config.toml
num_hidden_layers = 14
hidden_size = 64
num_attention_heads = 2
num_key_value_heads = 2
head_dim = 32
intermediate_size = 256
vocab_size = 8192
hidden_act = "relu"
norm = "layernorm"
norm_place = "pre"
norm_eps = 1e-05
positions = "rope"
rope_theta = 10000.0
rope_fraction = 0.5
qk_norm = false
attn_scale = 0.177
bias = "none"
tie_word_embeddings = false
parallel_block = true
init = "normal"
init_std_qkv = 0.0634
init_std_o = 0.0
init_std_up = 0.0634
init_std_down = 0.0
optimizer = "adamw"
learning_rate = 0.00578
lr_mult_o = 0.996
beta1 = 0.9
beta2 = 0.95
lr_head = 0.0128
max_grad_norm = 1.0
warmup_steps = 220
schedule = "wsd"
decay_fraction = 0.805
decay_shape = "linear"
final_lr_fraction = 0.05
batch_tokens = 16384
max_seq_len = 256
doc_mask = true
train_tokens = 81630000
max_steps = 4983
dataset = "wikipedia_en"
Each number is 128 + 32 x the weight over its row's rms, rounded and kept within 0 to 255. Layers, rows and columns count from 0. Numbers have three digits each. The size before them is the row's rms in percent of the matrix's.

# layer 6 MLP up, 256x64, rms 0.25, rows 148-255, columns 0-63
101:090138114131163111086068144084099188158128174132099144145143077098106121156151084108068187093061121140189180163143174116078175163134131127108114145116152132099121143129109111104128170111077144
096:142111067161132134067074156145177185124111159165145209138105146114077117121162093176106109151106104111139174164136084100127130142113146163122120125184155147088069087084104122098107094150156137
102:142115182164116119079130073101139104146153073160109116081127098100118173190088138126131130087089105122134129156168162087122166105103166142152128163110085146084117178080223117167126153098133149
097:147126069164102091148123150104128196210140117129107116144106165135142100105196078138077115111122113095102134150109173125166127176180131123102147134119151064125084126098135090099074159101170170
113:111161102122151083196167084110128107173153084167072138166120081122119125096103154204087171112107092115109190136139194088080117165170137132112126109125158102106124133159152101171109128092109115
104:131165167111109086112106132139131127080103115165105186136106182138127161175098135121110172101138129086177152117101148055092174145148166196110108155105084089161104157116090114145115135180138201
096:103159127090147100106164165143121095115103189151102088091145061135122178101152156107141169114103086095130125132168147098127123150082179116141189138118085161141169225098172098118101159131151141
103:108101094119143111133141122137122094137131128152131199156108127126087207086176095097096156044127183115166130140146173119128130132151135124137121122088084062143142188143167118109055103159123178
030:153138125103072089109118150182160148119146137181112182162112086133084209131139103151094158053093083101141162154121125078129135161156132166106196130125153138136080155114168083115129155109105156
114:129124137163105118139125117092127160159095102168103165162097159076119125092136104193098170074113150132164152176183143089087098147189128149148145106107107088056122095129144123114141198090083164
097:114141128122086154144130162171115129119140071208101188109166087173077132134107172199129122100133097096191154110138131048141088119077150149130119170134113125120180136135187117136106139109131138
104:163097099106169073128161106154127162098119090201119161138177122135126145123145126165091128075074122121165127115101133104164117142164137126036133151175076119098153170124169094148170175096140088
120:167089125131129083107043158092128114162160109118053118181063112105136166140129165124088112127139150070111182182124142073095113159166125155111196139088161133149117130145144108160103135153131123
117:187130162120070109100091108098128092167216115135148113160133126120108170096143116101069118130147119080139187201114141078101119139190154183106102192125112119115130135095126122143093137086118121
119:142111108107084139109075132103093097153135130196089157133099129134078170145219123128063174136127144088143183142125148130084106135182110131147158133129177117129105135060194088128136149108104112
077:176101150136091076108161133120112081176130109136144150092112085101096092082141122171125117112099168055194134165129102106171076167150145204100077155121140145138111112146156111118112168078160135
106:166163148151161129098153134103126108123153126149188053125126081073123145160138112086104152101115123092152163188172180071099181099120138158133083153148157128156146187139144100166109152190091121
104:123148090122085103117090119151119147163119102156167099138131126121142163116124142115049171125079089050164172130130158100148193174154131146068084160133183143113127135142151101069083145152089162
113:067122162121140126128100108093145133184145111171194080203152148135096142142089042172112146120159119092134161172133175099084130163144151171135106111139152133152045125126123107126159152128108138
096:124139146107102102123184118060098107141129160135152150140055104092104143166165158162100126075105114143158174146171159123133124137143221148121124071127123055096138118102166111131090174178131144
108:121092166171120112126113144104212089143123096179122183150162113124144114102163106142096118073106120103154161184083135117160101187136155137096129109185130125088168154115132081174148149107056094
089:120099040156118128127118178153184116083144175137130146159083124142043129137193070140132111113162131101173091153152122088109146155152159185102103102112074162163128125095138141146136117099101107
111:147080160078120162088115108171124120148161154125150126153113124114093198108199104156107161124128111072100199190109159111130085142171143203122194090113159153129097112123144108118096132114113107
091:102106190164122123086136114111131101161158186132137126157185104095120134138129132118135118101166122137147189140044126099088081158163153165069139165108120070122126195141150107134114141053108165
096:124105125158138081137178120103144101110201153139113116160130071086122140156142150159114145048143142116129139150099166076090177124162149120086129101082173099184125217093117104110154130170135115
108:158117109141130124099105124139130133131119109186126165177135117126108151124145165166019171114149103107143184158081131041104115158097136183100105154115123142085075145194117116093167118131145143
109:128129096087123130098122098129087074126154149172110126136098136152117181132147122180074154161146090094164200170113150094127181136163152170120130092078171173130073146121136077188087115121092152
106:150084125105142166137078182172158089069129168131080169083083124139096142142143120118120132067152117069166151146138144049093111137093150191130184110127111110114143144151131113167110127115143193
115:121154105068139093133106114106123124143137122182112144113083087112069184150172121174080142100143167108169212138143227117100145113129153124104110087153142138128189132113112111127146164108078138
038:122118104129127065149118154159135097150166112185141114139129108132046128119176159173097143041127101092128182161146141074093121151147155146133134128138125078142107168121196063167150171126137121
037:134141088142103105138109203139145129102157133108117133154101084114063158086144068123104158078094079101138155172108149079131147170156116148113133124147121104125119183107182053142152190066126138
090:103113113108139106080189133059177137135141137142142140163120152094092076078202142146084177115118155157119095150155171132056137124140178166144137101152110070157137119144180097090117132102129167
119:140130125206132101133117115152161136159120157145120117160112137122080144116102089152091145050125086097162198208130126123074134203128095159135163134148076149126087135061107121121147121119089125
106:128111103183122082098150138120126090174079127148090163160109065102102156130146152169113117155125086109119160189145077116157120163164114167094178140113173145087083143175190091111143192122138139
106:168203090133149113100173154132123091107091142155061189133151130067107099141116119123116154135101076093128127125134114110046108151167119177137183084149169128155111148115145084167165174117146137
102:159146091115152122082115171129131106170136085110098145131149117115103104076142082163074120119051105101179189170139191137152117212143124141157107143113147188145079114120147105123126159155083122
097:132084122153146139029124152157153077101172099107120154184176122177107127130123109139096131115132117135097219107096181148136075143132168144105131109115134131066098165088185103135132106143135152
136:131164151146132134144161114128143068117174110140135115173120099098127215131168138100098095115073086107168152157081128111065101166126179171098105159162181111162075165093168110101137143123117165
116:102168114195121069143150122081136160155145105207093094067110124120091113111108131162090172092141111144113144150116179111126165163172169144110172141154114104159053130113114110113111171176099100
102:159127121093169095092096113199163167111125104197150154156125127159099121153148094157103102043085133081137139187120138112145138159163121140083102145090083076097154142157154096116090137080139107
103:148112142137140152107105142136161174164097154170124149149138086097154116154230118139073180079126079076130152127088184115044132175104142163148110118112146104147141107135100119095101108112159168
103:112125107169151110169164132148194117122182146175117159156129125103118116080128140091111113056139165131159160121113142105067112145147166132067122126100114110163114201102182097184141122127062174
090:138122100148100116180150145163183093147178150131166135099101109153093125119155108167090134063096129123195161193144111088083123126136130199140203106135136080118091123084183096130145115128120117
100:129084102074115103163122139183125134191165176167160103083131104139057102150150131110127164125119163083132150153153174113144061157192112175104130133126126100160102126161105067113089162096101140
115:118085123143083091099113185145122146158170133180114165145134126123124145090149095195095127117116106138148204163147130128140141129166115165111175124135127152064078102072088110120140227121152098
108:150077133158113098138123149167099153103184187192142170145093084157098148145137103183104206072074152062152106188134126132149106130121133146107117145096089096071135121124151106118134140096145120
107:148109135119135126099159104114123128114119106169140136175116081150142123126160168231094188085103134099117136190132178075102100156168157125116138119088185084090085145164169088170104130101141111
105:144132096141162073142143101105170169126175173155119096171126074099096145135128086183094167152096071127122155191104139123098144142143194140120169116146164143084100105140123086099164204123105109
079:151091087161097092097094179163102108166101139122150159184139134098104193101101072107129190065145126089177149139112112049140153181115158152100114088093142133161139141141138115171144102145142139
104:140146143150090125100065122105114122127158140170179088117159142148131146136146135145072207078084165075110188122091148122113151145097161140150151097130178085157087174095164075086097141104101143
121:153161157109113129120116142129126086070164124176123146153092132123141169148166092143078136104156124055152182160108171113121126109144128140102126161140176047155090194102135091119126148097067194
098:130082127165108091093168155098137163189107168159154148133164077105160126156136111153081155089070103098091180218120114081078137131112123173112141150167088153094158152120106104145162132123141102
034:181140134144135083115130172125164125125135123153149134098099087121061158090124116099092151118121117078149199169103155080126111180137147147067156136102134137155115174109135051120165192064109147
104:126149106095122079082091169113145102204132167130184122144140148115127120058175107169069157127113079092112194161162150125122130140122114201076122146114170142131099123111153117155097156092140163
032:154128085150116068124163184163148124127139126191134162124114093122073169098123127172132160099130124071157187183160134073094146179123166187109135126134093136119138157089153089153174175113145155
116:162111148123089090079183148144133174094167061130103133167077160135112148091115122108105149125113084077087160140128103078117180150156107184103127121184169172109144152144103101197146139087130134
115:127115153105102053104094114154104153108138154138118130144162156100120193127160114168131179125146108100164197185156144104085137160142164147130143116083128133150043195150157105191119101100102113
106:206123126129140110146057096162104147152124123173138116103165136118136134088114098149091181122089111077117171191117101093126165137133131125100161167188141128111073156098139092159184201096130125
116:157156121106050136102162163103124126185130109159091119167087122084128165109164060098158140122138112114125152160167115107139107163190147184125161151110138149096081201104122110140167183111101087
033:142088072138108073127105166125111146115165127151105115146094075137071178081132111135116151105079112082150173160124168083116116161118145152059161122129132117139146157098127058128180207124105159
125:110165125162047115130095096149090162149147076123162136106117113147134108114187132136073187094144079081126134157210101128151140163128213131101121115156152145129118158118145083157118136110159175
034:165110092116118102093127151208161136137172098167146158139117071096052165115144109150110120085121106098119161134108164104140110202137131143106148162141125120113122169138193077167136210107132150
104:062100131094079105130124096146167112107204110147155143133096134147129113143140164115115169054076104118207142108158161107111126133120158128114116154120198083181079178139137120115136166148095165
103:155149106137109134102077206191135124130092091196060104119155122215119104154144129108134155080113119112176178122133154107100091192113173123134173123118132125148123152099110109124069101125132131
122:175139118112066113110154123191169111126162081130074134118121099109114200068148109088121160135121099085116187133182142070143098154147124129074153129122164114149136174089127115179146190134117148
113:172128072169110079167097183126127153187141136212154168105151098091099148123101109170114126114103124104156139200120137076066117116109121132146212098105137126136127097114123123122114182156121115
096:152084116162133135131134095140181127185138180158114114121108133145115173152108052099140122136109148081163170174115156059168085131148120117119088098073140181114057091113139092137119184097141144
037:147109176148125062103126174151123109108137108147143111152108083122072206108165110118103185076119102078146182167105134097139124165138163173098138123128137117107096184119114084111136207083134143
114:125102160108116106107143096124158078117134127120133185093111132117129130163192079160137195118142140101145208203137163097053129143172152149097107145063100096117112182128155094160128124150114145
090:176107134150166122153080138105134107113160165157127150070104144105116125106192153197086127117092113137140115182141143133144123148107106112128140158108197128121066175070122066047104142126102165
103:083123116163143088071119133096121085074150107137140125138132138080068106106087168157140147126138111107193179122156217089138092183190150130082130153101114115163133148124103132175102109148108162
086:120075117151143141110094181139154146128164185155141136165083124092133140110113172139098103092110069154175133120164175068080129109149100185177118117116109061135066125059143109143121159160123116
098:165103067123101100087103161108198085139157100103092172151098131094112177131128093191098119137117057106126167149132128148119066161135143145115173074101182142122078115139169128112166132156110156
122:145131055136138098106160161113143154122180079189103205161154137095062138131131101183096160106140166111156146156119176106107101125152122127151176114118154156109045099151102088102126143115100141
041:119098100142137064150118139123115119134104133138099109115087103120063135114117131158050176093116086073171174167100124048145145189130173147133167154127099129141127139119134049154133177091117140
099:169122121168072133161166123120168094162188197123135109163123137114094144091094140115058155096081142147120168190125138108078149119176112116106149121071125137173087189093112079119121141140124102
109:104090086135053152098123167088155116141125122110095135142094116158083153171104173156110116094164141124121139187129168121111069156194125149135207133096151086095124141089090123157112176181112147
113:225093110123131116137108154129120140141120099129128152164084129064122150101134121115070159090147164107157120173175175089126114132136096170110182095150056155128110083150137096084148164101161178
139:126139113162157065101149157111121148182182124178109100150119100103084108127112064158061175123166108091151153169131198119121149140175156166106202135150146085134123133115103088103101144146090112
111:168081073143093124088165170101139116115119115162140129169151101117113122080075063097126171114116121132196145134108117079086133113160184162160179116128177089157105171147115091147143180150084151
104:156117095156143080115125134113136142185203165144072148125130101145096108095099146126061109141108102113143158142098098067102111198129148182105110154165169114095064161096132135057136101155133128
105:148090096132081123136119153123114122178210113137094161190130118076108140092190096120109144066133127104190118137161148127147133165180143120142118057149109081180082138140126103133166123071121122
112:152128101152108103117085163091095149109156138145191184094093071103104151183139086146084144089093156121164117174096181110085077139140097120119166141149107136134084112133161088120162136132153208
104:151121126081128095084087151186119113188149128184140137157141106144096140165147147106071186148105152145142144189166129124090110169177100170117131100109065091094105150157086080125108116068105119
098:143097150091115101122150141152129094090122129151107124188137159154085106159096087189136142103156137083158126198179182072153124169134169155142129144081070120081124193142097079127110109125090109
101:143151090168149105157156171111190112104165117147103141107112112098059206119158182059114103106122102065135155129063140068085127146135123192121122097121128165142127133157151145164132155128109155
109:154167138131094117160093147130101090109104098148143149170108124162075162095149143130087137115129123061140176119178228103121093204117140156070111065194132113121152124155128110107142116147132125
098:121187121129152080095109090155140131124181167199175137108161112098110133178029095092100137123109129131157131174095129056118122110112139170115131120109163131186125149140143100156125164097080159
110:103091084084155116081126133124125072121160152105169141171089115103120174150155148155072134117093107128112141130162215123118156123150173162120174139146169072125092133070180082099106150151086157
115:124050104095126104108119141099151155093172126155168114162118168114104151150114099083058155142091150150129153157174176113109142140083125149094123061099193097170130168115173096146148129104132191
130:097150087099090112093197189127132180120167114142133139180153130115118155111112135139084172134114108127136181181101105121098089118159103226104146075123155098175104160117103083136161156129092122
103:119117111166127088139118124094123150138114164178118119112099145127089138135140097128051163110093173049113119123112149071062196125191192148141142127171130065130100115098112112140158160161098141
122:112177117125111164097080091154122120126183144137103124100122116134086156107184107196060140090101137072108146106120154135081147174111182185133160089185158104171106137142168116121124186102110135
034:140104108108138061104125180130137112113143156187116137132108070114077205130139108142114179052122104078151163169109149059145134152122152136098152108121108122120089152099169057147152154097105115
098:137089086097119099116138124215107090144126121132194166089117145170111194146127072142112164122105114121143104181108102115097122170146128111154124069147135104064128149059147074136173139123148166
112:116161102153076068104146112147141108081158123137139125194120156103104171148131069129086189111090073113118158134115188120107137120197141141155147125093155091116132225116137100132093116086130120
093:088160156087178090159193106150086123171130145154113111136155127139126167118183126134118096137095112106116159206116088102120123164108192186094145105096106174097117152162179122133141153064113088
109:131062130118166082110132146112126153169143126150090141129142115104136190124120111116083188089068120135231141163181112125096137151124160147074093130096103138093137191128105132178109153125120080
099:137164119143157106064131129145119140150142122106155168111105046087117164112123166132082190122091151154148109191128145064076150129160163180082167167138106111079146155113143120069107172123123151
100:126126094126088108088105190118164090122192124135071166106111147134082114133186101178100113162076089093152116134159115134130112144147097222102189141165122142085072111141132104108127137120146163
087:103126146167129115117102077088106134129159083117155094158127130107131159186172174136123160072179164086128152169195190095118163142179154084110081097131098139157116149088123089124061142129121103
099:175156094141102091155067114156131171099168115186136167169180106155127124143148067149137123056065123107143131144144150078118166156147168137114116151166134077169083128121168082181137149122130112
120:164083152146094092106117141106146076133112116126141144106099145090113171102148155076116097130156111081162181202148110094107107159149101203115169134154181146150046164134099120137101143073139117
097:080125118130127103144117110140191110122130173136084204128132087089110129130168115097131123101115074101145156145153126069141136187116070143110174157158145096184055120094163116128100152134114203
092:140152104133133110157078184173166170134112115152120147114122111184039235082085126114156151123113064107136143136120094075134132142105170141119128113140114147124143156113107114122179171089097155
106:204114130169167073154161098120156114107125099116143224092127074141118106112109110160103134118085148099183139143077139060126142124182134128100103147145193127119129132146151083143158167091102141
088:173131104124186066097083109106144161105115123130094108100188143089108131144084157127111183128132121149182139117155115069131160153192134154151220099100138132146105166157092077101112120157157126
106:141148134173130077086116094115126121138111147130075149139171122130106163121085081184111133073119135112156138111163156144076105128140204179148202106179095127152055157087108074126114121125134164